config = dict(
    hidden_size=256,
    norm='layernorm',
    norm_place='pre',
    init='trunc',
    init_std_up=0.0436,
    init_std_down=0.0,
    learning_rate=0.00156,
    max_grad_norm=2.0,
    warmup_steps=411,
    schedule='wsd',
    max_seq_len=1024,
)
Each number is 128 + 24 x the weight over its row's rms, rounded and kept within 0 to 255. Layers, rows and columns count from 0. The size above them is the row's rms in percent of the matrix's.

# layer 6 MLP up, 1024x256, rms 0.0849, rows 541-567, columns 128-255
size [ 91 100  98  99 103  90 102 108 102 108 111  94 100 110  99 103 101  92 106  93  90  94 101  95  93  93 104]
[[154 111 129 144 147 107 142  67 133 134  91 123 109 116 128 101 154 149 126  77 143 119  96  88 152  78 125 138 171 124 122 158 110 142 163 127 173 138 181 133 150 158 120 106 126 164 180 132  90 143 154 100 132 128 110 151 118 117 151 129 126 173 110 123 102 139 139  93 133  90 112 170 103 157 151 159 171 133 132 148 100 168 119 100 146 108 120 125 134 136 152 135 143 123 107  98 130  99 189 148 134 124 143 145  63 184 143 107 160 105 184 137 140 104 146 152 147 111 138 133 122 114 145  91 170 154 119 111]
 [110 124 110 133 115 111 153 194 116 150 108 140 165 129  71 118 101 105 130 116  96 136 113 130 159  91 124 167 135 113 132 128 181 139 106 184 108 135 126 121  94  92 111 187 149 103 132 124  97 155 170 107 115 105 100 152 150 145 132 119 109 148 124 149  96 124 126 105  98 126 126  95 111 129 122 130 118 102 160 143 148 129 132 138 122 115 151 144  98 134 132 147  87 106 155 128 169 144  94 148 119 126  77 110 116 122 186 117 100 127 179 129 109 161 121 129 119 135 137 182 147 117 156 146 104 160 180 117]
 [ 91 138 132 168 114 127 151 131  95 104 111 156 126  75 126 120 125 141 107 126  82 142 124 131 134 139  83 170 141 147 157  96 159 112 135  85 121 157 128 198 135 135 141 116 128  80 124 121 135 167 107 117 113 119 154 124 151 113 165 130 136  95 166 139 101 129 128  79  99 112 109 153 132 112 122 102 127 159 132 105 120 108 153 153 133  89 103 140  99  87 133 133 163 137 151 106 150 112 106 131  97 117 122 118 111  97 144  92 125 141 121 135 114 169 115 132 109 123 161 134 145 115 136 114 113 145 137 151]
 [130 152 138  83  96 155 135 148 126 155 149 131 167 112 148 143 128 112 160 114 117 173 104 130 138 124  91 114 124  98 149 164 127 117 132 136  87 125 130 107 151 122  98 111 134 123 106 110 132  97 155 113 119 119 108 134 154  83 112 120 140 129 149 154 134 115 164 102 115 160 145  70 208 127 135 127 116 130 148 136  89 143 171 118 103 127 167 156 134 104 139 129 155 138  97 135  95 168 106 119 134  85 123  98 156 121 130 139 112 140 133  99  85 163 121  99 120  64 117 141 144 134 141 138 117 107 111 136]
 [122 126 125 131 154 131 113 149 121 100 148 138 100 147 104 140 121 139 123  88 140 141  91 165 118 126 164 105 174 124 168 159 129 155 140 123 165 113  98  89 101 164 168  99 119 142 123 128 105 120  90 138 174 165 133  65 111 114 135  92 138 113 129 167 130 113 155 133 124 147 178 120 149 135  94 136 111 148 125 101 138 137 112 130 123  92 127 146 150 165  84 149 168 158 117 131 131 159 137 130 150 118 110 111 176 124 161 131 103 143 147  99 112 159 146 180 124 145 139 149 161 118 124 102 147 112 127 149]
 [141 138 134 154 130 138 136 119  98 131  90 140 141 132 161 108  96 170 160  99 146 105 130 127  68 140 115 147 164 135 106 155 148 143 135  88 130 177 160 125 123 132  95 116 119 149  97 163 104 108 114 126  94 121 149  77 125 147 115 147 124 181 162 109 133 116  77 113 122 167 122 137 150 144  92 144 112 153 123 144 113 102 146 130  98 134 160 126 104 112 150 127 150 124 162 128 126 140 150 135 131 125 132  75 167 102 133 140 117 135 107 119 153 120 110 118 117 152 112  86 143 128 146 114 124 120 198 132]
 [148 133 178 134 123 145 107 144 106 157 155 146 122 160 118 123  95 138 108 127 159 115 136 151  99 115 121 156 129  77 120 139  98 126  93 160  88 100 162 129 125 172 101 107 131 136  95  99 113 166 129 136 130 121  90 132 145  91 142 112 107 117 148 106 104  89 104 125 132 108 116 113 169 138 159 149 123 148 120 131 156 111 138 104 118 184 133 140 149 121 128 113 115 180 164 149 105 103 126 119 107 105 113 168  89 134 119 161 130 142 111 160 103 110 148 160 125 116 141 157 151 157 124  99  88 108  94 154]
 [107  97 111 118 149 112  99 144 131 140 130 163 127 134 140 164 171 181 129 134 117 101 101 162  96 135  98 133 128 104 128 179 102 132 154 138 151 155 115 117 150 117 120 140 133 121 105 150 146 151 155 111 146 158 130 157 149 137 122  72 100 148 129 133 135  93 137 101 127 113 136 142 102 138 126 120 108 141 114 106 114 102 144  89 125 145 126 142 123 109  93  88 163 160 134 121 180 123  92 100 160 116 136 158 103 102 158  97 114 129 123 154 115 140 115 153 188 161 107 118 153  92 128  76  90 101 140 156]
 [156  77  99 129 125 153 138 125  97 138 139 165 125 190 102 118 109 137  82  92 156 114 156 143 150 128 112 151 105 106 148 158 148 174 153 115 158  96 110 124 103 106 166 151 109 150 135 144  94 145 115 104 159 138 135 110  98 124 141 144 154 139 133 107  69 117 147 140 115 122 106 166 121 146 135 155 131 105 112 120 117 150 153 168 122 137 144 161  83 155 124 103 141 142 131 135 173 162 171  92 127 145 121 120 113 106 112  74 144 126 155 140 143 157  78 152 136 126 111 141 190 171 146 105 148 135 110 135]
 [134 107 113 131 167 176 122 115 126 141 125  92 157 169 113 104 105 156 149 123 123 107 126 112 123  91 141 128 142 116 125 117 154 174 109 114 128 152 151 160 155 158 142 128 103 125  98 101 119 179 138 102 101 117 168 173 132  94 132 116 181 113 141 118 114  74 132 111 170 109 145 140 178 114 112 116 151 153 121  96 168 128 155 129 110 109 156 174  96 113 158 133 148 143  89 103 164 168 166 107 130 130  93 119  83 115  76 107 115 148 166 159 103 178 103 151 137  84 122 113 168 120 133  94  87  99 130 112]
 [135 143 134 132 171 109 138 120 107 151 125 145 110 128 108 134 116 106  78 147 107 155 102 154 181  97  95 141 124 134 182 143 151 157 155 134 140 133 113 130 111 150 129 143 111 161 123 110 106 139 126 113 161 153 164 139  90 111 114 111 115 151 170 118 107  99 101 136 106 115  98 134  57 185 134 141 139 116 160  91 148 147 137 105  95 109 137 160 121  88 107 147 133 140  86 151 129 146 126 119 121 146 150  73 108 163 153 107 115 157  63 138 108 166 140 155  73 126 139 158 162 138 154 138 109 146 134 119]
 [125  97 158  95 152 138 136 117 135 112 100 121 123 110 145 136 129 166 127 154 109 113 101 105 145 114 139 173 136 136 100 158 144 137 135 160 152 161 104 131 126 109  90  93 133 180  85 141  75 107 151 142 163 153 138 164 153 168 117  96 120 147 106  96  74 127 134 109 105 103 107 162  66 127 154 109 148 126 145 139 116 134 138 102 141 120 134 127 103 171 147 109 130 105 155  89 125 130 134 132 150 123 138 149  76 140 146 121  88 128 147  83  89 139 143 152 129 151 127 141 125  99 135 116 145 130 119 112]
 [127 134 157 138 110 115 132 142 138 145 110 135 146 144 191  87 107  77 102 171 148  90 141 145 130 123  99 121 121 112 121 124 100 133  70 121 123 115  92  99 151 137 106 139 119 147 104 117 122 157 124 161 107 120 138 176 143 114 105 134 120  82 144 145 120 155 155 128  75  79 147  82 128 104 129 164  84 121 126 126  82 144 135 119  87 145 140 118 113 131 118 150 166 147 123 136  82 134 161 127 109 143 148  78 109 108 112 169 123 107 118 107 109 120  92 155 142 169 128 132 138 137 145 107 115 113 154 173]
 [112 135 129 109 171 102 112 146 113 144 139 102 132 169 131 181 114 132 104 152 133 117 120 132 121 109 111 107 108 178 137 137 145 146 118 102 167 130 132 155 120 115 151 106 121 139  88 147  82 164 130 155 130 156 103 111 133 135  95 102 113 150 139 151  99  94 117 117 170 126 134  61 170 106 137 104 194 138 123  88 128 126 168 114 145 125 116 123 120 143 113 111 143 156 113 138 134 118 132 106 131 111 128  96 122  88 120 123 154 177 117 144 127 125 139 166  73 130 132 162 115 138 132 115 103 143 102 131]
 [116 111 106 127 110  96 146 106 123 159 144  87 104 148 104 132 113 148 103  86 126 151 104 158 164 110 137 137 139 136 151 120  94 143 166 123 164 153 133  98 135 153 133 164 113 154 101 131 130 115 205  97 116 115 101 124 131 110 155  97 104 154 128 117  79  90  96 148 105  93 141 129 103 169 153  85 178 139 164 128 100 131 137 134 123 100 111 128 125 102 128 145 150 104 154 145 164 103 160 173  94  92 147 174 122 109 160 138 117 149  97 132 132 177 123 153 164 118 126 121 101 134 124 152 117 158 147 147]
 [127  88 157  62 104 109 118  98 133 149 128 156 113 111 153 143  86 159 111 153 142 182  97 167 125 158 150 168 113 117 147 105 138 112  83 145  97 119  96 157 134 102  91 105 108 143 143 124 125 109 137  85 149 162 137 136 137  98 135 114 143 128 143 117 145 124 126 131 125 127 115 157  71  85 106 122  78 105 131 164 107 124 102  91 108  90 140 157 110 158  90 133 112 157 110 174 160 107 144 138 155  77 140  59 147 132 148 122 126 145 115 116 135 131 133 158 118 138 105 144 150 130 160  91 105  92  81 152]
 [142 121 143 144  98 158 124 103 115 156 107 138 171 136  78 158 133 111  87  89 131 114 120 105 148  68  90 154 145 135 148 128 130 115 135  97 137 123  98 133 129 119 140 126 130 141 151 155 184 122 162 122 132 140 114 147 122  87 153 125 106 113 150 113 108 105 102  92 121 156 121 127 137 135 153 121 146 142 134 148 153 124 104 110  89 139 190 149 158 132 123 162 137 126 117 151 153 127 146 195 116  85 178 119 127 132 145 122 100 124 163 143 110 114 152 171 153 166 157 144 124 154 114  86  94 136 118 160]
 [138 150 135 119 188 112 100 131 132 136 150 100 131 137 135 124 122 169 125 137  76 135 116 126 122 111 128 136 113 110  95 125 110 172 120 127  81 119 100 164  84 107 109 124 120 134  84 162 125 130 188 144 118 179 133 132 149 101 136 125 111 106 110 138 114 122 103  90 136 105  92 130 114 115 152 108  83 156 166 105 103 112 128 128 114 142 125 149 131  95 149 151 134 122 135 129 148 136 132 138 131  94 144 106 149  83 138 106 127 118 123  97 131 144 126 138  87  95 149 126 134 105 134  93  98 132 175 191]
 [130 103 119 103 143 129 131 142 102 124 168 104 136 125  92 147 120 117  97 181 137 110  83 109 131  98 130 165 114 126 115 147 112 121 109 150 161 174 118 151 101 134 125 142 105 102 146 178  68 121 159 129 105 123 102 130 193 134 137 107 130 167 133 119 175 162 145 132 113 155 120 119 146 180 167  85 138 161 113 139 125 111 154 115 114 131 147 120 155 113 124 140 173 130 176 127 187 168 134 153 145 107 136 179 150 112 115 108 182 117 122  91  95 102 103 127 152 153  99 153 140 125  87 100 135  69  97 143]
 [142 127 127 163 142 110 115 141 104 106 154 110 128 105 154 117 160 103 140 124 141 102 144 112 148 101 111  90 130 137 107 180 106 132  74 117 129 116 117 132 156 134 139 123 108  83 138 139 153 110 119 126 157 158 124 100 107 129 147 144  85 137 139 117 111 139 116 113 128 123 141 123  78 124 163 140 132  79  97 104 106 120 164 138 159 108 116 116 134 139 132 163 120 124 126 158 146 104 168  91 120 133 136  83 148 111 122 176 137 118 116  77 188 116 141 147 123 121 152 125 153 131 127 140 151 111  90 134]
 [108 121 105 105 115 141 169 107 135 134 132 133  86 109 162 153 156 135 101 141 116 118 145  95 124 111 100  99 111 153 138 145 170  86 113 127 104  97 143 122 156 118  97 126 100 132 112  83 110 172 137 132 122 178 106 115 119 152 143 127 170 179 122 112  99  99 146 111 127 137 113 143 142 146  87 128 116 121 139  85 125 126 126 109 121  93 141 132 144 131 137 116 100 119 107 131 109 133 119 125 179  97  87  96 151 106 153 129  92 144 125 105 142 122 105 114  76  93 128 130 108  98 173 121 146 165 105 127]
 [144 121  92 111 143 165 119 147 109 136 124 139  90 130 174 107 129 118 123 151  78 145 105 134 170 126 139 187 161 133 145 147 111 100  80 162 126 172 172 115 134 153 149 139 132 112  92  95  92 155 102  97 117 141 139  96  93  97 137 159 131 138 117 142 122 147 136 106 116 158  95 129 140  78 112 110 123 117 106 141 119 109 175  82 108 140 148 126 130 112 129 120 124 132 128 151 126 108 137 116 171 142 132 113 156 173 129 110 130 106 157 149 155 115 135 133 116 133 137 143 130 145 142 148 103 165 106 183]
 [135 142 183 138 144 139 132 135 159 145 134 130 162 174 132 104 131  83 145  92 127  78 118 156 117 116  74 143 108 123 125 144 103 160 118  82 134 123 143  97 162 156 119 141 123 100 108 119 138 135 113 105 132 145 127 138 189 119 162 101 136 147 153 137 168 133 124 112  79 118 135 106 163 141  94 151 125 176 112 146 100  88 119 147 130  92 151 153 126 115 102 119 165 107 141 147 150 132 152  94 144 139 119  79 202 142 132 146 141  70 159 121 109 122 109 118 139 140 117 136 136  70 128 135 105 159 187 131]
 [ 92 147 147 123 141  85 142 107 100 119  79 125 113 160 103 110 121  68 146 120 109 130 126  73 144 118 106 105 137 158 126 150 158 175 120 120 152 120 114 130 145 157 114 162  90 157 154 124 135 104 148 103 104 168  98 118 128 148 127 123 122 128 147 140 147 106 162 151 139 137  87 140 138 127 127 171 174 109 125 111  89 137 144 150 103 105 149  76 194 138 139 115 157 142 131 121 135 163 107 142 122  83 143 159 157 126 156 136  99 115  95 167 128 118 136 131 120 139 149 124 144 110 142 121 125 181 127 125]
 [123 116 160  99 105 145 104 112 102 155 129 118 109 123 132 134 100 112 108 109 120 106 107 142 181 132 103 106 114 137 148 138 129 137 189 123  97 123 130  88 122 202  59 127  98 112 102  85 110 132 134 124 156 138 149 124 155 113 161 177 154 124 118 135 113 100 142 104  82 154 127 121 164 134 113 113 121 157 134 102 137  89 147 124 166 130 116 122 145 126 157  99  97 173 162 123 141 146 119 115 128 124  84 121  90 126 142 153 129 125 117 153 114 148 108 145 102 142 148 115 143 175 132 116 115 132 128 139]
 [ 85 142 144 118 144 126 123 119 103 142 138 132 147  84 175  90 144 110 146 122  95  77 112  73 117 147 125 114 120 156 177 142 123 110 135 121 138  96  69  96 109 124 164 153 132 159 123  92 135 179 136 113 137 141 172 149 118 107 121  81 131 115 106 144 125 102 143 145 124 122 120  85 106 133 160 122 160 132 149 105 136 103 151  96 150 112 134 166 111 100 147 132 148 151 166 154 115 145 143 107 146 117 107  73 156 111 151 123 117 169 146 136 148  96 152 108  73  64 135 150 172 125 149 107 135  92 137  96]
 [112 126 150 169 141 162 111 187 130 124 131 138 102 151 188  98  83 102 131  99 133 101 132 110 134 129 141 170 122 128 116 166 175 127 152 114 140  76 104 145 104 135 101 108 118  83 108  99 102  97 110 131 142 139 110 101 148 107 115 103 140 150 151 140 157 128 117 136 130 108 127 144 117 146 158  89 141 130 173  85  94  78 145 100  87 104  97 122  81 137 136 138 161 136 129 109 121 135 121 140 156 123 127 148 202 110 143 128 129 144 121 113 119  96 125 155 166 124 116 168 148 109 114  83 109 145 146 158]]
# layer 6 MLP down (transposed), 1024x256, rms 0.0721, rows 541-567, columns 128-255
size [ 90  96  96  96  99  91 111  99 108 100 110  96 100  99  97  94 116  87 106  89  93  91  97  88  97  90 109]
[[130 133 148 148 133 156 146 142 146  92 121 146 136  76  93 126 104 122 158 124 109  85 132 120  75 144 116 123 105 159 146 115 136 128 123 144 111  82 111 102 119  95 141 129 151 138  90 149 119 127  92 137 132 105 145 118 137 167 121 136  91 117 130 129 126 152 150 168 125 147 123 130 119 115  82  73 130 136 174 138 174 131 125 105 122 124 146 122  69 137 117 124 125  98 185 128 145 123  99 132 117 139 117 147 117 127 118 133  87 115 120 118 126 120 129 108 181 133  83 138  97 171  93 172  80 132 110 119]
 [128 159 126 119 139 153 116 100 147 117 139 142 119 142 122  99 117 152 157  87 126 114 127 131 133 150 147  79 160 105 132 108 194  99 123 149 166 110 145 125 135 105 152 115 142 135 160 133 144 172  52 141 137 129 158 127  90  87  83 133 115 129 128 106 115 115 134 139 101 102  91 148 102 149 125 179 121 137  98 128 133 120 147 128  77 141 104 140 166 173 106 130 164 146 154 146 144 129 136 138 173 150 127 137 122  94 113  77 122 147 168 103 159 109 142  95 131 111 105 135  76 125 132 121  94 101 115 164]
 [164 114 146 113 114 143 120 128 145 138 142 119  97 145 136 153 101 143 161 161 146  64 140 164 107  71 126 111 166 116 147 151  97 133 107 131 135 120 106 111  95  81 106 122 170 111  93 149  78 103 113 148 129 174 109 130 104 129 133 122 146 151  78 108 178 146 123 145 127 124 159  89 106 127 157 104 138 127 156 150 109  99  90 138 142 142 107 125 113 160 112 131 121 138 122 108 119  96 135 109 145 127 137 133 121 159 145 122 152 117 121  71  98 124 110 106 165 155 154 147 150 159 134 112 150 121 106  94]
 [169 164 131 171 182 100 144 119 179 149  91 116 108  83 134 114  94 129 128  96 159 138 147 106 131  89 152 134  97 140 143 134 134 109  95 106 149 125 112  81  79 120 150 157  97 168 100 147  98 134 105 116 135 144 164 156 106 144 148 115 137 154 131 131  98 135 101 148 111 137 144 168 102 112  95 129  88  83 135 164 129 110 121 150 151 168 130 112 125 131  95 120 101 133 148 163 143  65 141 164 132 133 162 122 141 129 150 113 153  76 129 136 157 112 131 165 125 147 148 155 172 127 145  96 142 137 141 101]
 [139 115  92 115 164 116 141 170  89 139 146 112  87 140 123 135 111 101 183 120 135 152 165 133 139  97 121 115  89 125 162 114 125 161  91 160  93 122 127 133 120 134 148 145 162 123 133 154 139 126 144 111 136 156 104 109 127 117 155 150 133 123  39 174 125 127  87 172 101  89 129  99 128 122  96 145  94 148  92 125 122 117 115 131 172 155 149 155 129 147 144 132 135 155 123  81 144 118 121 140 132  92  99 130 109 128 125 155 127 105 147 119 149 112 133 116 139 112 166 114 121 111 170  81 113 142 130 169]
 [121 115 118 109 119  95 149 127 127 107 131  88 125 167 131 122 171 156 151 111 130 134 170 153 121 172 115  89 103 126 155 136 125 133 106 150 166 120 118 121 163 175 107 144 118  95 133 143 191 144 113  82  98 101 148 145 113 148 101 124  90 110 142 136 103 179 147 111 153 110 119 142 129 122 165 130  54 114 121 121 130 124 125 167 162 123 108 145 140 138  93 137 137 127 127 104 135 133 154 155  97 141  92 139 151 135  87  91 140  95 134 101  82 102 110 108 183 118 136 120  79 134 167 142  77  88 119 102]
 [113 157 143 118 141 132 128 170 106 140 169 109 112 170 142 132 100 124  93 133  88 119 144 162 146 103 129 120 139 125  85 113 107 149 148 173 109 120 104 134 107 118 118 119  81 123 154 106 131 116 140 143 122 133 142 130 139 135 140 120 139 136 149 114 104 124  69  93 154 118 127 114 157 154 123  85 110 103 126 102 154 124 145 143 118 139 137 121 138 107  93 153 133 169 144 144 154 154 128  89 114 141 116 125 138 126 115 139 121 178  69 132 133  96 128 127 108 114 137 144 109 157 110 114 138 127 118 153]
 [147 122  84 109  76 132 102 124 160 129 177 110 123 115 113 146 128 164 139 166 116 123 121 111 105 143 116 114 103 101 138 116 112 163 110 126 114 119  92 149 121 135 102 102 130 147 119 121  78 105 178 105 139 158 118 137 145 104 108 112 113 126 120  87 158 126  99 146 112 128 113 117 144  94 144 139 144 156 133 153  93 138 101 128 133 127 112 118 131 146 159  83 141 134  80 146 179 145  92 112 134  89 152 138 115 165 170 153 119 138 114 143 131 101 149 149  72 144 122 143  88 143 140 123 178 144 148 161]
 [122 125 157 158 123 159 161 144 126 140 137 116 166 144 149 154 152 102 146 105  86 130 151 121  96 119 109 124 126 143 123  89 126 140 159 179 103 167 130 131 123 121 114 165 146 102 149  63  99  82 108 130 105  99 142 153 115 148 135 135 103 130  88 134 112  87 113 170 106 108 151 112 149 128  77 144  95 129 126 118 119 109 111 128 159 119 111 121 168  82 112 105 114  93 127 105 169 134 149 153 116 126 115 160 110 112 139 109 110 157 123 101 145 138  88 129 121  95 119 134 129 124 156 152  93 115 129 130]
 [107 146 169  91 106 129 130 185 139 130 148 139 135 161 143 139 150 134 125 114 116  94  91 117  91 114 154  96 119 151 124 117 115 150 141  88  70 158 125 143 141 120 135 147 139 143 128 168 126  89 104 111 139 139 174 122 137 119  85 110 140 109  88 151 185  80 147 120  64 157 114 122 140 121 129 133  80 143 152 146 106 168 120 124 132 156 154 124 117 122 115  98 114 141  91 101 136  80 158 118 107 144 126 186 156 119 113 104 116 178 145 102 141 140 118  80 165 139 118  88 161 103 133 136 173 126 152 110]
 [108  83 100 106 141  84 106 139 128 119  86 116 104 142 117 164 126 111 126 119 125 129 137 120 117 146 140 125 137 114 123 115 113 116 120 123 160 107 167 143 122 140 117  57 113 108  93  96 103 165 163 184 153  72 133 126 189  89 186 111 156 130 143 109 151 137 147 154 156 147 131 105 131 173 113 149 122 147 163 164  97 139 153 114 128 125 165 128 103  96  95 113 132 119 118 136  85 115 135 139 129 115 112 138  91 129 118  82 142  89 152 156 131 140 108 106  72 155  96 113 133 141 112 180 143 103 160 132]
 [150 167 174 158 139 149 110 163 108  86 110 125 120 125 167 146 122 109 145 139 130 112 151 184 112 161 130  79 142  90 129 129 139 110 158 146  93 124 126 112 107 130 138 118  77 128 127 146 111 160 153 101 123  92 114 147 100 119 123 143 141 151 179 128 127 124 117 162 102 146  93  93 151 113 133 147 158  94  93 113 118  94  99 165 113 129 124 132 160 126  84  84 129 132 112 141 139  89 100 133 110 150 112 153 116 102  89 124 134 136 111 154 110 133 138 136 113 112 143 137 169 148  98 101  92 136 108 109]
 [137  96 139 152  92 150 105 158 124 102 100 139 141 111 126 143 164 109 138 123 166 167  86 123 112 148 127 181 176 162 119 142 164  90 157 142 156 160 145 155 106 120 132 133 114 107 126  73 116 146 132 188 103 122 130 103 107 125 146 149 113 123 150 107 152 105 106 132 155 152 125 190 124 114 144 113 144 161 144 109 127 156  94 137 152 108 103 153 129 127 145 110 124 129 102 126 119 163 111 145 147 132 162 183 120 137 131 135  87 149 196 115 168 125 118 130 123 149  92 166 125 125 168 118 148  92 141  85]
 [144 137  96 141 101 154  95 152 149 135 118 123 114 157 131 136 155 151 119  85 143 138 128 161 129 125 112 163 144  92 141 145 139  74 138 137 125 158 110 126 148 118 141  79  89 122 143 143 102 110 142 168 154 113 109 143  88  94 135  79 116 138 143 175 112 127 131 103 101  89 157 173 146 173 120 155 112 122 126 138  97 175 133 120 128 150 115 126 124 153 128 172 131 132 150 124  78 133 142  89 125 166 116 147 114 119 150 180 131 129 136  92 169 155 141 115 131 124 131 161 122  98 125 127 147 121 138 160]
 [193 139 123 133 151 135 100 115 135 119 117 165 149  75 126 140 120  74 129 122 160 108 149 130 104 136 103 150 108 126 109 153 133  74 150 130 128 113 126 125  83 120 120  95 118  73 133 130 105 128  96 150 141 130 124 137 120 163 129 121 136 103 130 107 131 107 130 135 142 126 138 133 100 135 116 152 144 155 125 159 173 107 150 133 117 110 123 164 148 155 175 126 160 160  91 130 161 119 132 147  86 187 122  88 128 147 121 131 126  98 134 132 119  88 107 128 113 127 120 162 144 114 170 133 111  92 105 102]
 [132 101 110 143 126 135 115 177 112 122 123 158 128 134 129 117 126 111 110 113 149 112 130 123 169  90 142 128  98 102  54 153 117 124 142 100 121 145 102 171 132 123  84 159 123 123 155 172 115  83  96 150 122 134 127 155  99 118 129 130 164 110 160 186 148  89 117 142 102  93 155 144 158  83 140 130 101 105 145  92 114 144 167 120 122 144 124 147 148 135 106 126 145 145 130 100 127 141 160 173 140 130 126 151 157 164 114 138 156 131 168 140 145 132 141  97 134 142 152 149 137 135 102 107 118 133 113 163]
 [118 174  92 118 122 165 144 109 131 110 144 114 175  98 128 165 104 168 150 146  79 119 165 157 147 132  96 113  74 138 110 141 128 146 133 156 146 108  68 106  92 127 130 112 107 171 148 134 136 144 146  77 132 178 105 122 143 132 151 128 129 113 123 113 111 149 125 102 147 150 119 125 143 146 122 130 129 129  93 137 111 129 104 161 121 137 133 129 136 107  93 109 149  91 125 142 124 105 150 131 159 133 129 147  88 145 120 131 112 113 114 140 136 124 195 124 157 155 111 161  97 118 125 141 101 114 107 132]
 [137  93 161 181 114 160 133  78 128 125 102 129  98 122 130 109 112 120  76  99 153 123 111 144 114 132 148 141 140 129 157 114 114 108 132 147 125 126 111 129 139 185 152 185 106 109  68 124 111 154 124 104  92 122 102 102 117 151 102 145 146 111 159  92 128 143  87 162 162 161 116 134 158 109 158 130 151  99 138 108 132 124  95  82 119 121 103  95 164 139  99  53 144 115 123  81 149 110 135 150  86 125 118 196 119 160 124 106 153 150 147 166 119 118 119 149 113 132 111 141 139  90 150 139 146 134  94  99]
 [ 83 155 118 110 132 100 146 172 156 111 134 139 186 123 134 143 110 154 114 158 117 127 148 136 105  98 171  88 123 135 110 136 122  79 161 103 132 120 118 148 119 141 129 156 113 124 126 105 131 141 120 135 137 130 139 117 142 161 121 134 136 166 136 159  90 127 175 102 143  95 124  97 139 128 114 149 125 185 136  43 130 134 115  86 146 121 160 114  96 119 101 104 123 170 124 129 139 121 138 143 114 124 146 112 162 108 109 170 107  84  95 146 130 181 137  94 144 126  62  91 138 100 175 103 123 116 163  78]
 [107 156 121  64 147 145 152 129 125 138 129 129 136 151 106 137  88 142  88 108 152  76 155 140  68 115 132 154 163  84 148 115 124 127  95 142 167 138 116  86 121 132 105 125 184  99  92 147 104 153 125 128 148 143 132 128  77 135 114 119 129  81 160 126 135 128 131 104 168 102 152 196 155 155 111 119 165 177 103 136 144 154 148 135 136 166 120 111 126 151 113 163 132 112 134 150 164 139  89 148 109 149 106 106 148 114 115 142 120 136 112 132 114 133 136 133 117 159 125  79 107 106 144 169 161 167 129 122]
 [136 171 173 145 147 136 103 130  98 115 113 141 154 158  92  74 114 134 108 152 132 142 136 155 135  83 163 137 118 145 152 149 109 145 130 127 142 138 125 128 124 116 125 141 117 154 152 149 124 101 141 113 109 108  97 108  86  98 127 129 133  91 135 133 185 141 127 142  95 122 120 115 147 150 146 122 139 126 117 159 116 111 145 101 100 158 136 153 151 141 130 113 161 102 177 111 112 151 135 122 100 147 129 164 116 148 135 129 151 121 101 147 143 167 169 112 172 125 151 113 123 134 116 114 166 136 150 123]
 [119 130 146 119 152 143 152  96 152  89 139 107 117 112 110 144 127 111 131  87  83 128 152 157 156  98 109  95 155 107  91 152 119 121 135 135  86 154 107 140 155 148 160 149 139 118 130 125 131 124 131 118 145 105 106 121 122 165 107 169 125 125  60 148 126 146 109 168 145  98 113 117 133 103 166 103 135 127 104 147 117 163  88 133 156  78 123 107 164 139 128 134 127 124 147 144 135 123 145 161 149 117 142  91  94 120 116 164 118  78 160 133 156 105 146 134  86 122 154  94 129  93 105 144 141 166 122 131]
 [125 149 147 130 121 138  84 135 121 127 117 193 106 119 105 141 146 160 151 115 127 111 121 165 117  97 137 132 196 115 153 102 137 105 116 136 134 146 143 107 150 131 102 117 131 128 136  87  84 159 135 117 107 145 112 127  93 135 122 145 135 116 138 117 123 103 140 110 123  74 129 151 113 130 130  95 101  82 125 152 148 132 127 115  86 114 112 121 117 109 134 151 116 114 150 119 108  94 134 107 113 113 151 123 111 137 133 170 187 114 159 196 160 134 148 178 148 166 135 176 114 108 141 102  82 131 117 113]
 [158 120 119 140  90 180 104 159 123 122 162 111 129 139  87 128 141  84 134 125 147 140 141 116 165  87 153 171 133 120 166 155 110 127 109 116 122 107  84 129 144 136 140  76 130 141 118 105 141 132 102 126 141 133 157 142 124 102 138 137 114 127  97 132 145 148 105 142 123 122  85 133 141 149 157 171 132 125  90 145  81 150 141 168 152 141 167 116 131 181  85 148 118  84  96 117 109 145 132 132 138 104 161 135 112 109 115 186 115 120 137 103 122 111 130  86 102 125  89  73 141 128  82 111 136 108 122 119]
 [105  97  87 147 125 106 150 148 123 133 143 138 116 149 128 104 139 149 166 150 140 135 133 149 135 156  92 152 157 110 143 136 150 125 163 167 164 152 170 135 129  69 139 145  78  94 144 103 162 198 139 138 121 153 112 133 140 134  95 122 136 134 139 106 136 157 104 123 122 130 157 128 118  95 128 150 131 139 111 127  95 139 154 123 135 140 126 124 142 143 154 116 136  87  97  98 126 137 169  98 110 145 117 128 129 102 122 156  87 143 140 126 156 157 124 144 120 109 110 136 104 104 183 142  79 148 125 121]
 [109 118 104 130 136 121 111  95 134 127 158 122 146 151 119 153 101 166 155 116 115 125 138 143 128 158 131 128 191 165 148  89  81 103  96 131 126 126 155 107  79  92 128 101 130 142 146 152 140 110  80 110 132 158 125 123 146 134 152 141 124 172  74 158 128 147 118 120 150 101 167 124 140 151 132 160  80 105 136 170 117 165 106 119  84 135 109 114 160 122 100 118 124 125 119 132 140 105  92 105 103 132 184 105  82 131 143 149 114 150  94 124 128 154  91 156 131 125 141 130 124 108 124 108 145 160 103 144]
 [114 113 118 145 127 143 102  99  76 130 135 126 133 111 106  96  95 147 113 168 118 111 116 101  97 129 135 110 159 132 100 101 155 123 144  94 154 143 125 136 155 120 137 112 137 108 156 141 117 133 131 115  79  99 117 145 113 132 111 174 111 134 159 126 118 120 119 153 132 160  76 128 135 140 150 146 124 179 116 130 177 124 120 165 127 130 153 113 147 164 118 161 112 138 167 135 147 149 127 124 130  95 178 173 153 106 106 115 117  78 112 191  85 137 169 139 164 154  96 123 146 161 144 131  95 174  77 121]]